Each number is 128 + 24 x the weight over its row's rms, rounded and kept within 0 to 255. Layers, rows and columns count from 0. Numbers have three digits each. The size before them is the row's rms in percent of the matrix's.

# v: layer 6 attention value, 160x160, rms 0.18, rows 98-159, columns 120-159
# o: layer 6 attention output (transposed), 160x160, rms 0.15, rows 98-159, columns 120-159
# q: layer 6 attention query, 160x160, rms 0.108, rows 128-159, columns 120-159
# k: layer 6 attention key, 160x160, rms 0.112, rows 128-159, columns 120-159
# up: layer 6 MLP up, 640x160, rms 0.228, rows 0-55, columns 120-159
# down: layer 6 MLP down (transposed), 640x160, rms 0.0653, rows 0-55, columns 120-159
v98 088:136125152102105108078114136164142102132137144152085189132171122124093140120120139153175081125112147155136147056141147115
o98 090:078092089155104120136154126133140107183134115114101132129165106119115135121088134129142124154150155168146127073124141162
v99 090:109111108109121134170160165127146136167093128163118105121139134091139134117140122138159178132102112131156145145123114139
o99 099:115151101159120110142116135123169158114135135131144079123132109142127110144163143099151120093144121165124202143131111082
v100 088:146142080161123116123129132168135136118132169125109121097129114143112109117102161104124093121114110163152155141143145119
o100 097:071107131123134134176130123127138129131099143116120120116133102112113092150189141130110149127093103164176171137127164150
v101 095:141086085151141160146158132108123100137117100093176145130116130091109157129123134085078173122139170100140149177137114108
o101 101:125138083121162138138092131156090130106138122113131127123171141110109154158094116135132131107120127136124156141103127102
v102 090:113136117073100153138099080112132097131113147113174135120144197097090096127119162133124112097122143128142106101167123134
o102 095:128122091137152099161115091159120132087124121123170152136150156108145113094129109145079093130141124160124162093147124178
v103 088:140113134164143122166158137105117119121170157100111110121138102150101169106157145141124137111186116118125142133134128179
o103 100:150111137175120103109118109121086103129165104098130148108140121170132168072097088143156112166136134126137116158135124164
v104 091:093131174149125104100114149117148168124125129096112128151104132154112106102120120122134125150134132127135139104134132118
o104 099:117130132164130151104111120132146077154131122175127132091110181133131123091150132154139143152160158077103117138146174133
v105 086:115139140086135093116135112112096098140157112080123166162121146109129156136136128120156135164160109139129148132146119129
o105 091:141123103127122130105099134114176108106141080156157136122131160151139122063081150144133149123116120112129117184178125138
v106 084:136124142097103152165126109135121116157141121109135158108115146150112131159137147126094124139101157153117110121141100135
o106 097:111158139151144122148137158088105140127146098124124134130087122121115090166096134157103139118092092143098159095113150132
v107 079:123149159120136134116148083121103096105127152110118134119149134129142125133121129145110144161137128131113092159106084131
o107 095:150108129131157120128089108129120094067176100140099123132145126094158181184117133126133127103140146086115125133138153102
v108 087:183099101112128154144103125116137107141084153147168120127084161117118170119140108131094154120094089113140095100079100087
o108 090:078110112067086121154113151129156124112128153133153159099111117123103140122150134153152102133118060079144145131129158113
v109 084:132116127158119102160130106153175144160141136115124147114104122128131128162118138133143143107099120192143086135135161125
o109 093:144077099166124122167113090085169138095138118144115134122091151148121126121112179140097124120119127151120178158079141125
v110 085:113131146135130185135121136143140131143129145126117111131160105118134137158124119134133095149107117102139153143119119145
o110 093:120127148153104165132145177158149169102117130149073140126136093123150135145130094140117116115164123099095120176120128069
v111 084:117110153151150162128142127158172107131127158128128122093097145092143113129128122142128124125088132118134191145136108143
o111 099:121137067148131143129127126141101121114133131116099139103071122140139107127131136147125103095107120099150111183092081112
v112 083:108108191158098116161121132155150134121124132096118098103096129134112163114132113105134147142132142140119156141118107107
o112 089:144125143139128097138099160118113117138148155131140132070086107111113127113101099138124159144119098169147123171119083150
v113 082:111110102132147115133123103108112130159111121121152125111121156121112151085150111112134151105103153090157151178103113109
o113 092:106111100163146141149121116126147133107127139169126114110100092141104124127116131103119122100110136073114114165125160126
v114 094:137139160108106105096087128112168113087141141094136167138119108095130161111147120112136103107143113127163150121121117088
o114 099:148126128101148133133124102185118120122136132116168180106150111089134127089124111159129110103180165085094151110150148111
v115 094:163125141148142098151124139154116117142109113172119150088129177134120111120119162138152105094085084121143110122101109156
o115 102:144102153159101143110139135133135135107146133141136127118090080174117140108124128172135142124137136106143127108127127142
v116 094:103125110084118117111131131152172103127178131075148159144112141113118089137121182156119110115106128102118125114160147117
o116 097:086146136096083098091104094139149105159110131175149112108154140110107136136115133160104084139168176171144136137146130168
v117 096:089118112143138106158111090132153112098114125138137096134177100126112149110150143101131159125175142108119154144164126100
o117 099:149144120127185099151143101166070097174143156156123123126130121119111150104102096106129137119176124095131109147155139112
v118 083:134115102145121120139123159114126111134135120130131097082147169169098108136175142128144159144159163151100114131107127116
o118 094:118137135106146129098159149121110137113115098130126171077139119126143132155128120128123131130156090107136154083131119145
v119 094:120132040137131132102126131128128153107146108111094138168133127144136109097153139091090101106158151115142100137111120154
o119 097:102115124107170135139133124134187121132099098122121161156117163104098096138144117138137118122121065200156138124130145133
v120 081:100134094137087135121127130122084129123163128121136084075115142117123090115120133121091100149122124135190120095128162123
o120 090:103120108128128170140144132114142114126143082136096098123144130088109127140133125155158093141151114112181177166125108138
v121 086:095125101096085132138127104138146151144127129141125146105143113086111088158129153124101114134092138158126117129149130138
o121 093:120160140159102132137159119146115166120129161144099118132091118120101121113112128119086057127068123195123167145116101132
v122 094:169102149111139118131111146122117111167131123122120143167123092167127166120159139131122156132135130129152132135137086127
o122 100:137138128133145092112140156108125136128154107114107118126100104106117134131124138166138172135128108104118121138121127135
v123 084:102142097087161073147128110172134104135145113099131134110088155112106163132168142106098102152159105117135154163102116182
o123 100:115079107110113138149102162159183117148127079134146133128141127089085107079160123108116134157111139164132107151147132111
v124 086:097117126115098120126133115096107116165121174064141130124107084174167104116124110107142131158145076150129138136114151140
o124 096:131123151102105178129139124143139158134145139107167139133134129136119099146112095144124139111183146093108137121162150142
v125 084:137094128126053127156130134128130120147112153123140150131146181136171087123112131124132112113097089154067135121137146099
o125 089:140132141158120183129162128130127144122140103131153142100146101122124108137109142158090117126108177123124151089111128120
v126 086:113122097150168084111149140102157114111120105130127147123132161152069131122121157095116103144124106148157132148119111109
o126 092:109170098118125112175100106067129114117093117145122150115121128142116141100133075122108160119133088160161143119150148107
v127 089:139098149139132113127118101133079177184121117137142126074116115145160136117152130106121129152154095091117119124099136138
o127 100:103159148134113152116147124134134081137119133105094136087094111157114166115121140147142156107122099052121120114168134121
q128 057:131139159146149070120136153130141173157114163102149138121142143088095147133062172122154118123101141165101146139093124055
k128 080:121115099108116117131147128168121175134133132108130128145117117155132143167159122157163130084122126123138107100098142164
q129 093:132113134124131113152119126135138149114154146196146135141149110136137112135116189120160122131101142092128110133147098142
k129 123:109156107123186146147111107140119123113119146177114145143108124146129166121160098081124145124148123169087150118180117113
q130 086:135145135106165103087119152135096161146108147177078171115121109128134143126159081147123166096119129206150092161119095139
k130 173:116143125114109139134140112152146148125118151123108141113159135145101091116147150140151119127085122143197093142096109123
q131 108:199166137106129109113190123122094169160112140155100121117117108096136153112162080121121130090147127185087095135178152105
k131 099:161074144145132163185082137122132133143114159164147131113122156099112102153132076136098161122124125157156128140138110128
q132 077:110125110159149119093146161099136108141141116120135106151126152154152118112102125062129169133112075152108117158164120098
k132 060:178136148139166129112153086110170104157133120127112146127162096158105105159126112129131089153111128108106103154157159134
q133 086:140141160092142128153114147104089158148120158155103163086099091143132151138167103180122118127141167125124136136135100148
k133 110:150112100133110090122162114149141096126136133128108146180154141132116107155166140156158106143122115106137137167106120154
q134 182:188135146129124106139124140089108166173100140120111122136115111111117161128178110150115099097140139164140139121133104126
k134 105:144122100154131125110140110167117146144106151144096147132142117139092130098154150134143140126100085190147148151146121130
q135 092:153156163109137148154117163117106133164091147122148134137117067120142140154139139132121106160125122157138111105170082060
k135 100:114140131094138159117100129103135154122142108125089100131092111140148123125113133134113169140154162104137093086155154107
q136 107:157134135138139141116102119097135126092137142110140130144115129113136132132101067148135123158149136131095133145121142126
k136 106:160115129118193101074111055077129093105108155121178121081107158144131103135083112125132131135138140142093130144150135126
q137 109:133118134104120122139147155155162169133098118123142099123085120095105111168144147116123142152102087110151143138089079103
k137 102:087145119087144112162134161119133163098134128151102131124088106153125165161143108086147123098121137134142131134141145108
q138 101:130155064128108115102120156130133152151122126144131142124119152165108111137129132091134101118094106038115151131139166126
k138 100:124166143122129110129123094129127152141106161109135150135105145144108161117162175094113159102155087066131149126130159167
q139 108:081130119187102176172146133148117152100119133114164124158137121107113120135121225116099168137104126139144091153120130132
k139 104:088147100119062133175143149156157146084139120094138081140097104096126103168154153101104146117131135192142148132089111153
q140 106:122144129090118115102132129127130141168090073146120145113156116157132152180132101129167141163101145122116144164100096118
k140 114:096146127090151149108170175104144140123103092158086165127134158123141141114145129153140119104088079110142147130101109129
q141 093:118157127140133151124117132094145115153157121128108123164117120168187130112135113114162147112083144109142134166102171125
k141 104:127122097131150163116104135103122102100193121148124094158128127108072152152109148112127140124122165159067155086140148093
q142 104:096102138157162128165169090159143126118126127123165144176135139113159108100121168093119135131115115079087127149120148165
k142 107:117108115148131180143128160086135128092154118129095158127122148111108126112125117086107111120157156154158146100147155122
q143 109:130127110101125124123139150122102159149122109186118144098164152144129155144161155140117090136141090093123088095164129134
k143 120:143148115098104114130115102104120145132118096148111109117139152135151144139147123125156132119162135103137107129120117137
q144 098:126105127134121099131128137143143146120078152154091103119111127142099143095187116156122131130136108110132137116111132118
k144 104:106158101120122111126151135126141124130120179115107138120110138166118142071137108107127141148112114135141137133152130123
q145 093:123096109130134167066141142130098149131133118084103119151167139151115100148132081139113105133118132093093126132091152122
k145 093:143125135073103162109142127185121166145148092119116151125149148162145139109114138161164126086129152117133158101152125112
q146 099:117075126132128149109155144128155103143163141091103091174116155134109120145078172148168164181100145147135133115167151113
k146 094:098121134121106125110139149075096113100174062123145146105100139122121125116098140138168126137148134171138137105087135147
q147 102:090137114112119086143130110163092171148152112092141107108141153151130132115149135136095152146136153139111104110145141113
k147 095:139133149154118114117149127125117152109125119150060106154094088130114112112123131118102161132138124139104163122154110129
q148 097:062114116106103140171160101117170052102132123108108102111136133097120109179125110122133095121126144104124182138118141113
k148 098:107110173096148085103114115137111143106134134145142097138109142098172145168121110141163100126156134131116133152078106142
q149 110:114120174116131157079102109112131128136120138097098138097131105141161154145112118126137116100142170162121141143112151092
k149 104:103091140119115106164125095120144138114109105137133137152134123113104123118074147190130080169137147120178125115107146161
q150 095:161128133087113148154204138145109134107110137077113131145107131102137149139109105108128147149107093181122180145089117150
k150 104:075069138109143128125132147114172086110141102105088145168098103129143097112105117110103138102105080191145119117138096126
q151 116:151110157157119110096122133082116163134088120158126097116165079187132169113126118137111151165151134122074130198144114130
k151 103:176094120143149161099174180090117144154114142123137136116110145164126164136112159136143124116127124124155105155125138153
q152 109:183101133111151101143097130113123170145115112125139134094111096138112146102173124142151107113149153063134131086127103088
k152 110:167151133099163111088112116150141124125077106187102150111142149156153113090130134094158105159141115099123108148162134134
q153 105:114090116138127097146124115171110132137122132082173124146120105124123153152114102140134105125107154160168155149118131124
k153 099:112131103081128142137131117097097128127147115118078115129121143121132108122128150154139142129151159101173147155103114139
q154 112:164119104123131093106099096127135140134086130150068081096116145192091137111104092129103123150165166198114130133121105111
k154 105:129141129064129127121152087106122137150118147116135131110126114120138144143110093177131121144161138166117103097180147148
q155 096:155141143141101164125130090121147110165086129148137095151122148167143125108132100102129098145138079066158104112133136105
k155 095:135146127098081163093161103121138125144111108121125137123129166158157111067128118110133133092131137120143041118135137147
q156 105:169160154152143142102156106128099148155097125138104175096163088129158155111085140124107162081137102147136165150124114130
k156 092:137132195121139148142141138130129143113114122150121116083154108139069138145111119108100121131106120159173163095113123134
q157 107:141136112114153127173098098161117119159146162133143119143140135108132099169099114123107175127111105149088134150131166091
k157 099:137072154114120127148148123136110095142150157105178108121121148114138146107107127147125160148139118163151197142098122112
q158 097:095127180132110133136141088149113151096145105152113106135117122124131114121110068170105111147104149111128119112095149137
k158 104:146138182149109091138116072137126133102085140134150108097149119062114140100119162122122114111118110143157116125122116139
q159 112:132114136102097107116099107101124144139115131132134106131128173129102146139118111161137138136161135127131115126171118170
k159 100:128097112161147159118128132159115091146143130125119120107139118118146155131088082115161167121155127150081141118134129127
v128 093:151114108146150166152102162120142168108153131120155157081108115191097122133149115110124152108101115106114140141108106102
o128 098:079122111113142098084149109139161119100140122113113129114165162086124138088105106124152125124131119138126100136131122110
v129 085:186124130148112104105108174127158138171149164135161154133076138095090136095147139089123123141130170112119083121116153168
o129 094:116130135140167138103136127136106127092108085125149123154154119127138130158120143149123123115154099077130122142092097111
v130 091:140128103121101111097155146118111151127096142084087129178145113113064121109128112125095126124166119143115189141081138156
o130 094:145107107112134091182094107154118138113143162138125191092086143134145086145155115090153134114109098156132109138179115151
v131 086:143138093143100156148129099079154110117140137117133131120135097091064096133145147150102136113170184120089078125108118134
o131 095:119104136145156097140136118131120168177120138105119134117109174135131102108152147190134093128141092100116196135163130134
v132 098:106142160113099130159129156141118147138155101164103107136128092147128112143127126144079149141120191139126118147144098157
o132 098:082105139122137122080120119117106136090126084101150148126152148137157091117117111143145107125122100137120107089111154131
v133 100:127084118113127104124148129100206084117131154128141152119100138067055128121125144123116136177111110119125109099133145127
o133 102:160117139086126175148151161092125133107138162124103118102110095178137151207095123124154127119170166158118173109145122106
v134 104:096076127111112143104101116148150110134157149116072119103133128080107120165115151174106130106110153143152099118137141145
o134 099:156150070139139109117128111108115148146119131177157144095200116133119106106130107122143128113159121124069170113132128150
v135 100:142139128103134138110159113114109129101116104155140148153124168097119184132102093125103171147132151119148115162093131133
o135 101:115073132097126089163108138164110105182096144144143118119122106105100091138133151132123150074150141091146156096121138150
v136 098:111116110115122173153110106115153083119139127151133088145130154137108116155085113173105194133125137122122140132159089123
o136 102:139142122150113086156135089148068122111141095100143142139149106134130132106149099138133102097158125142126144137067128140
v137 097:164128114141162151147106109135095118116160144145134120126127117147139095111145105109160128096154071117115133137125138156
o137 106:159128125127159100102133160137097170142167138114113140122124177109129151112096118135128077114125140113062104131116140120
v138 102:130141096164180112137149133162117128140144101077082084137147107171113128091107098094090120119197139118127139108121129134
o138 106:094132147135119114140141148128081142099102127149098131123104084131155135142142151121134147136180073084117145137104153118
v139 086:137108124147171114153139072141116154168129125134092121104139129109123112134098131126150129143114104143109157140176123175
o139 092:115160124174105103105166134111131121143144151101115130125151155136158120129140150166117137109112096163095146100083154145
v140 103:138106128149131112162116087106177129147118133125103126120137148087145093133150093135139161134145108117114132104145033139
o140 102:146114135145110125087142151131079129141096143119148079134153099142123178105126140122104111163127146140150098107154134096
v141 095:120134082143123101138122128138138083127148143101087096154107169164084114099120141150092098158150101153141146093141111147
o141 092:093145137099104130127134182171118152135119150104120186135117113098151117142131096103172136100119108132113145135100086113
v142 087:103123166142129171107149119092099155117152134097162109140114127160147128143118146112139149109116154117156129139154155155
o142 095:114115165169138084131106152150167113121188087105152159156127107108113170138127118132146135101115199106130119154109097122
v143 099:118133199112106128157111130158127128121112138127128152173120133136137112150138156118137156173144150099175173139087101146
o143 100:120126118097115128118099129148149078120127114184107118129141102107145117130110144138132087139207071138151123148153129093
v144 092:108115145151128144117126179121115116139127129129140113137085118168132141120141112128113117113171112139179086140103148123
o144 085:109137143132117151139116128113157117087167133132163120133160130104130121137132119095127092118150137068116120155134120096
v145 102:143136122117118144147131149106148132103152081121087112161132160111143125111126138154118151125094145112143140105146140148
o145 100:094101137119117090146121146128129135139127122162075109112148164134126129158134149115112118079094103132114138131161129151
v146 091:100130146125113174109136145159099100138132150118158187122164153133148111089108148154097096131140148128134088130124146036
o146 096:152138129127109115119096081107111144118141132166075156084141111120108121094124152130116125124119141062130143141140100144
v147 094:126124097131156115161105104149130116138169077111131122096123153136120119134076131145188130147145140155096093125133147118
o147 101:155110153140111148139105111104133155138139102127126080141156128117131130130095120179156113121129108121155165159091119123
v148 090:130156138125110143177153121130134115136133178078183119134111148148148098154106115097116113131090116135128104218103192142
o148 083:140123133158168130087112126160110126105125111107126127149113142108154156092141129154184123130145148110145161124164143117
v149 090:112174155146196122144137145118119134140148092120066092165130144123105140162127154127112138107123146163143122113104142117
o149 096:091097125119072138089136119174145129088085161106128132145160155098125075128127128125169133129144059157123163176129098151
v150 082:128164140124111082121153135096116125093121124106084119123123069103140150109140095091147112169126129115137155154136100149
o150 089:137100165163165147089069130129139143146135143126122133124111164113147123151103173148154160115116157153146124130079126083
v151 096:110147076121130150123147125115140107119132150125089096201124133112117109155109147116097130141090107090155173122133115101
o151 100:158112138140121153138138142137111158143115124123132136152148110108136109114157138144131150144134147124151108195133132189
v152 102:106110120157165118122090130169165104156135099113139154121145179093156118106149119175113161146161123096094143146124161120
o152 108:136150103128103150107142151128083145103112119138139136134099119152152142159109137112141107133118167073099077148164087118
v153 106:104097121133117120100152135151175137132103153122131137157159114133116132122133110152094112119105120137139133139159182134
o153 103:179115131116112130124177089121114128138122097160116151048079116106102131157091166109133127169131177120129138108144140123
v154 091:146083191114143122082110123087143114135123142137146145138110153126152139135128119116151119120071125136069137121113138136
o154 098:103124114113142143153130113119126142146113116157143114100120140136116076165131096142100137132138165147154077130136122090
v155 092:115122108151160118109145164139116148143152141171095108175108160176156114125114111122107119113106114110136098160098147186
o155 090:118130089066132145169128155129151152144146104141170167123108121095123108163171124117121124100126103082125128102129080090
v156 095:082151125099117168135125148125127119109109121100130118104048153132101094132112152147135125122118131118138126093088094128
o156 093:086139173115130115142118082151138141130120143155125116106166134133121179133159143128101135111169084132107172120069152135
v157 090:125092154138107122172138145111117111063126144119149177142117164129124155085139121131133165120125138132106116143110112121
o157 096:149128134120162088129102116126135128166155106118118151122152110108092176168090114097166125107115136114086121145156145148
v158 102:133136099132112145138136141127150148159124129162081178145136148115105148139115104146134141143103133119112099138104134112
o158 105:086149144149109085113132133121132119128135153126160084132129109079145129124119137135085126144137162187132136106108126157
v159 098:103123169130144150089126106108146119127132126169134177125104107101102126132176132160130126129155150089106114106151151103
o159 100:176128095158114105110116152098137102153107139151133117118136128159185128092087106139129134136162137059112113138148149159
up0 093:165121122141113108092122097130145135144108112138133107119126121140146128120151142116126154124157108105148084126149083179
down0 099:124118131115108089171185124139130157155135148168118123119149112145140116099120141116132152122141119046096115163163138142
up1 099:125137139105103086131072112087121090109143107166123148177055083139142132146114128149137150119137121131137132149119094153
down1 099:155144109148104135137148107107158168121103121129160142150116135149180105081107152118118094119148134142163146120118140073
up2 091:121117155159116120114127137182151161121090153138129137125106118154145142117126161133106162130131129178118156150121144121
down2 090:118101154075099133132124132114151118183101144134139101110160143140133135125125152113106162112158143123115153119141176076
up3 098:152121144060089138119122138136122157145141140131130128153108109159144146120136165142160170155080138170126155138167131110
down3 099:093139072172154132138147116091157104103056118111137144099123134104090131157129124103131140136159129121143141139128092116
up4 101:129104160149124126116130137132107140169180116167135155086125143115143131105081142127111153171122154111116111132133132188
down4 097:154127104128158112131111133197171130104107141076093123163123100149141122139128118152138112093092078131170120122127123083
up5 102:120143130121152133130132194155099107134094152135154144130145105166150124132120161116134107150141139103104130076147108159
down5 122:133116124123106153115145096063128131097176140146142145107120149089135154105159142141129165082140159089154138144098114136
up6 082:119157107132148151113183113103083129126097188134110146121117134102119164111128132124124138099162094131113147134124095134
down6 090:117119140107116089137106145135167161132127080128139138176176121127158157108100144142139128126136167122152135169167100124
up7 110:090131125109163135164108092135106150123153162148146114124164122160125169078125137187138092114101113174121133120111138107
down7 106:166134108128141142123125110113098134091150082116151166137119156135112106143145097119151125099143111185150142136087131094
up8 105:130162150113148105140190163091147146135148187130191113117109157135155089134118098137131154178117148135101110115098100106
down8 098:126127084114142129151156121166105101086168134211193098132174137159085135119096151102152155122134113125158150142124139108
up9 106:144131125121102148117148125082171093166149120140127160131155113132119110099129112103122140132127103126154095081114140172
down9 108:095115108124179144103108125150106168112130160102142095136080117143138133186113168139125104142136143121147178139116097090
up10 114:122148159118109134071100135119097114150114094168111155174150125166158104119158123160120130136124145140125104115146155125
down10 114:154074149129138138100141131125127121130144117093151083119097131105129075116107157178127161114154102129114125136125101091
up11 110:159094127113123120130112091116104125164104147164151142161157121169110151156104158135139134172117117153186124103123137173
down11 113:166160073089110125134121123114125128120151143082125119158143120112136134163105124148108118145150175133132155093138102131
up12 105:148114094121144133167170126146120125136083111157143144145127125136144089121142102070144132107148188154145120112130079119
down12 102:136148133143121114077108145147082082111143088129107147160128134100108136152063160128123148166157119100132093098120143123
up13 106:137110151112114127133108141192116094133103153093075098126159118113130105110156144161131146156134173112117137130105140153
down13 112:113148145110113130127116131095186171113143119152168161128161141119102123131084156099133152154135175173104152150167140162
up14 096:092143133124129130109161136096112138145092099133112110121099142157112139127170143172157118139085051133110122126123080140
down14 093:143129128156122091156101106156185130098126126120124133095147150112168145127118091102123121165151152160160150141146150154
up15 080:153133080144135189118139129150157124140150163116102168102138134155145123169104156106116131142171145165138126127125123127
down15 080:120093133101093085125098182098145141121139066099147110097148107159163137116115109114151160132093102103187139113119146114
up16 097:118108141138125137103146112115141122156122105109136167128130128091162119137096106178084100142137123136132105145095144113
down16 102:089159127134087149124101127105137148120161166147130110113138136151127126120164153058123151119107094157121180126138088106
up17 084:111162062121142123132139087163087131078173127162149121066108102141179154145135136119106181154142154129117141124077102119
down17 085:135108138103131140156097140106160188156157122086087138144173115120133081119140127128120117122140139122144130137157108096
up18 103:126151098168105108154139134131132162108114128149147111151100127119152152147175113117122192152155141148128080125138089105
down18 102:092100187112158149134146095139141136176112140156142110139146103137131119148136130140098173150134145112095108111155122113
up19 093:061089163118118140157086120119128106110108150112108145127189122145125141130126115116134135141164106179166112148161167106
down19 088:125107084143120146135157090102127107118121140155099127164108130148128104166127155122148083110101138168114111166153110059
up20 081:128164129109114095126132122124116143150175142119158151130122117076126132103094095151130155144168149130147092102109098117
down20 076:126078168121098145096126083090122124132116128126145104151105138123135152130136124125135113138169104152154103134139117109
up21 108:125095126123108134127141132133132115117109152143121173124080139132120110151094163121155107114077150175122116157113138118
down21 114:115127112129168093120121116148143116097124108131110098146181121074105144090128132159123145098141124117158110128163081114
up22 098:160094133127151151121070089143127089105140116176116144131093114146123130147116090113127146163158124172132125165135109105
down22 107:145149137151108115093183134148115102104103153134129155124154135138115136106145122167144114149108153105126141124138117175
up23 081:128148145139077140156143118137100147083119119114090104143152123118093110144132111176119156145134109097103125147128112108
down23 070:087105158164142115091139197141109090114105137175131094139106124141125142171179153126108114076116127137171135134144091166
up24 104:147152135136154148093167111114115131109159117124146118117134136108145140109161132131126106163088088114098123103114098129
down24 110:109129163136126104151094146181110119166145141120136168130142148136110137129099089127129139106176137142175111128133112125
up25 100:092120123132156116145125126110120114159136084136156162137113132085117107163083094093153127135127100140120122159169130131
down25 098:139104120146151148133146106102089119123112134152137110125143114129089139141144098085175118141135066104107129121123075142
up26 103:124099124139140140110124119136154158127130065093133114100118155104133098113132155078167126093096152157126152145097126100
down26 102:116138079137133130136139101126079110155143103139089099147115085131108132135075123107100111127119147104129114144156187146
up27 108:148140118073110122141112137127133161126095146121146130134134121163132116166111163105164087128171109137149144155133070163
down27 113:142144138146116138153159109132156098145092073156122145140112101122130131074115138099161145113118139137126057142127162113
up28 107:124123102187118128169134107101150119128153147147160126116125125111129123148132080143112115097105088066163167112153139100
down28 102:151122190114136134086148116133073115158134106125101129139107119134096131139117155116147164142108152163126116120135109132
up29 102:070101140094122144108163101157155133107112123134163135138110104124091130095088141124116150157088093077097122115149075115
down29 103:206161158160166136125109114085108141154146099125095104157128161140188120138117107155128102106149110135128154139136161161
up30 093:118185111139107132123121126089115137089104144106138079108147143125141150157147134144108109129133126132120165173112115146
down30 094:136103114155154117139132152147104168133120122136100117160129135152172123129084118137136137109168132182143100135102164121
up31 098:099108138159140156130134169089082109106120179147099125133121133131115072117137108121056168150151148081146177123117115115
down31 103:104101089124132110133121080176161123103131085145119092138108171152144168095089130138100122077153123163114080168094113126
up32 111:159134079139163143122094125157132084128105161170135150141207144139145121162128127132127156137116119144159132137080178108
down32 104:147176114149109132133150142102116137081167120094141084121099158135083124122100107142153081117120117112130147112153113126
up33 086:101122146113133112117168152169121143121152162122180134105122111132104112117123091124129131148111108130163145130107131102
down33 082:147132121157134114132149152106155160130130110108105168158132135105117139103078128161092143135157181116124130106144106127
up34 089:042141130120134158138121111139143128138131152135112102129147115157100107085111139097121088117117119102115169125109149114
down34 090:185116109149089125164136169132143106157130116166149096156138160127146100131136172109139160122136148146159122144147141116
up35 104:111137140101137100138131115118137097098105116150150137087138112118186153142147139132123117107122063124134148131152071141
down35 101:151135116130137161095124151123131159123142119085123129134116122101109103119156125190159135149109159147130123124143158112
up36 109:150134115114125112147092113128139131118125140131149125145141186138138157098177182135164125170126149120136159127118152182
down36 108:119132143151158160179151109166093123082108149135120129150172134151115126103123152066110129109169112060139108106137144116
up37 097:089102129136134168131094149171121106127040122128145156149122120113118101163093122102104079098125130136150058139126161148
down37 091:113138152118162102153136144100126149136138151122094182109140139120090120118110134140121113176124125109157127136121115064
up38 102:146188137185133117104149113124137131120097142141117109140143106110202114128090179131143094128151122071142128147147147137
down38 102:133122103105091151086129115106152133149150126136135131138092141144060137112134123106143124170100109123154143138111121118
up39 094:116180124090141100166144078128128138099127143150175139095100137104100113095116078115140154144102079154122171130118093134
down39 091:176087180156179133117102128153122113137139129115130170144131154137110102178159120158104110120164139112129087102077146085
up40 097:134149112123109176153113099098123116133093115128144103173159091166114120141088157115103152128119092093175113105175144143
down40 106:099129144148140111106122143126132113125158133155136125142119162092143099116197141143137131105128165115093130128098094146
up41 108:111136094155103127106170142112152169128120147155137152168113145120119123122172103122106144114112088157148139171083148138
down41 107:116130126110098131102135155138119131112124156118138150144125151158135116135097106130129133083147103136144137103114127087
up42 125:163145132159140135108103122111141104140130128131134120098139132120136100137189080115145102126128076155149144126098164141
down42 119:134130113066118121170126138171089135087115122140083125148154101106101151129100180155127141102140141138122108122191139119
up43 105:113099121148095129106147147158107175173161138134114146158110097133120153104127158130103143134109117156140139125122154126
down43 099:129083106117103110132165080128096104111132168121133133132127136131104164104103129159158135112134106147107138129129104143
up44 086:143127119118157136126157145090134169124101136128110130108119139148141178135128122143110170090166141150103115132137135153
down44 091:168138147127110109153126121157122091159182134145165147130160141127161125114145130128170127126129134073183145126125131129
up45 098:160148097100076124149109135173146098133157169167127098157102131145121143139077110144121105135158101121152087161107156115
down45 098:111104127117150123108139141116136136115072108094106141124140083122153119097113134152141129118084122138120186115108150168
up46 093:148116120159123153129116118142124101108101152130147082149140149110093100123109167153126132099135125154146127107108168131
down46 092:123139118106116098102096124100146125150172104131129130115092093110121139107181092124120114106151118169155113102132129156
up47 106:136095129131119106162085135167072082120149149121134146126098087128161138123110123160138137112147113192157138109089090125
down47 106:144171112117153092164081137130144197133101133121112146102122127106210144150140085128118144064171135098122127131123102117
up48 093:118188142129152125102077153162177141134128155125144119103159145124154070109127125133081146122161114133111113115144122119
down48 098:110113135135110164136127122132134113124146093121118097150119133059128129147155092108161130119093169143117123135153135133
up49 109:116133117121158171128178159099107141130119134137116129147112112156093127087056124157103074116146138174166128122126153114
down49 108:142082137107149140157142117186135117166108096157146155149151130147150154120114163139127160153097113119122154128156089126
up50 101:128128102137188133113099110146123130169118096136107118151148157131150119078124153157111088123107117119143120110112124123
down50 101:122151124156090159154142130101151114080147110172122132117136084149106099180106139109150125127124135097117141121155114108
up51 091:163139085137118133153132167132066139121118122132154171171157113139135132109105153147173098104136166097125123155141160140
down51 093:104144164121163121123119130085163130104110172141127097128095140150091141102144145110134140108110142074146163127143137126
up52 099:180122108127119083108136118082146102118114148155090109129100149091105168100183167123107110148148134165163116158145192144
down52 101:113115156169159139104132131098118114117124125138149123158152178162119110143140121100133157126055148099133151132096122096
up53 092:090170148115141163138125146116147119162124151118121156192128112120136114114095137128118118143144138138128155121132101144
down53 093:148157069137135112167141127156112150137142126102094151117134119135137139079156111111111131131142129100168143116108110165
up54 094:163143155126119097129101086164111088105140115116116135130178138151156177118138130124112200116110128116112133131165109147
down54 095:135128178116170104098180156144101144112193110123115096118103082127112113166145116135170100104104129109153146138167126127
up55 097:118128158124111114125164076124125141130122121077156115131118123114115181097116140120124093092170140139138123173130100132
down55 096:131128170087125137143107165155127154160129165121138146118149120122147127094115131119099158121152136161154091123175129107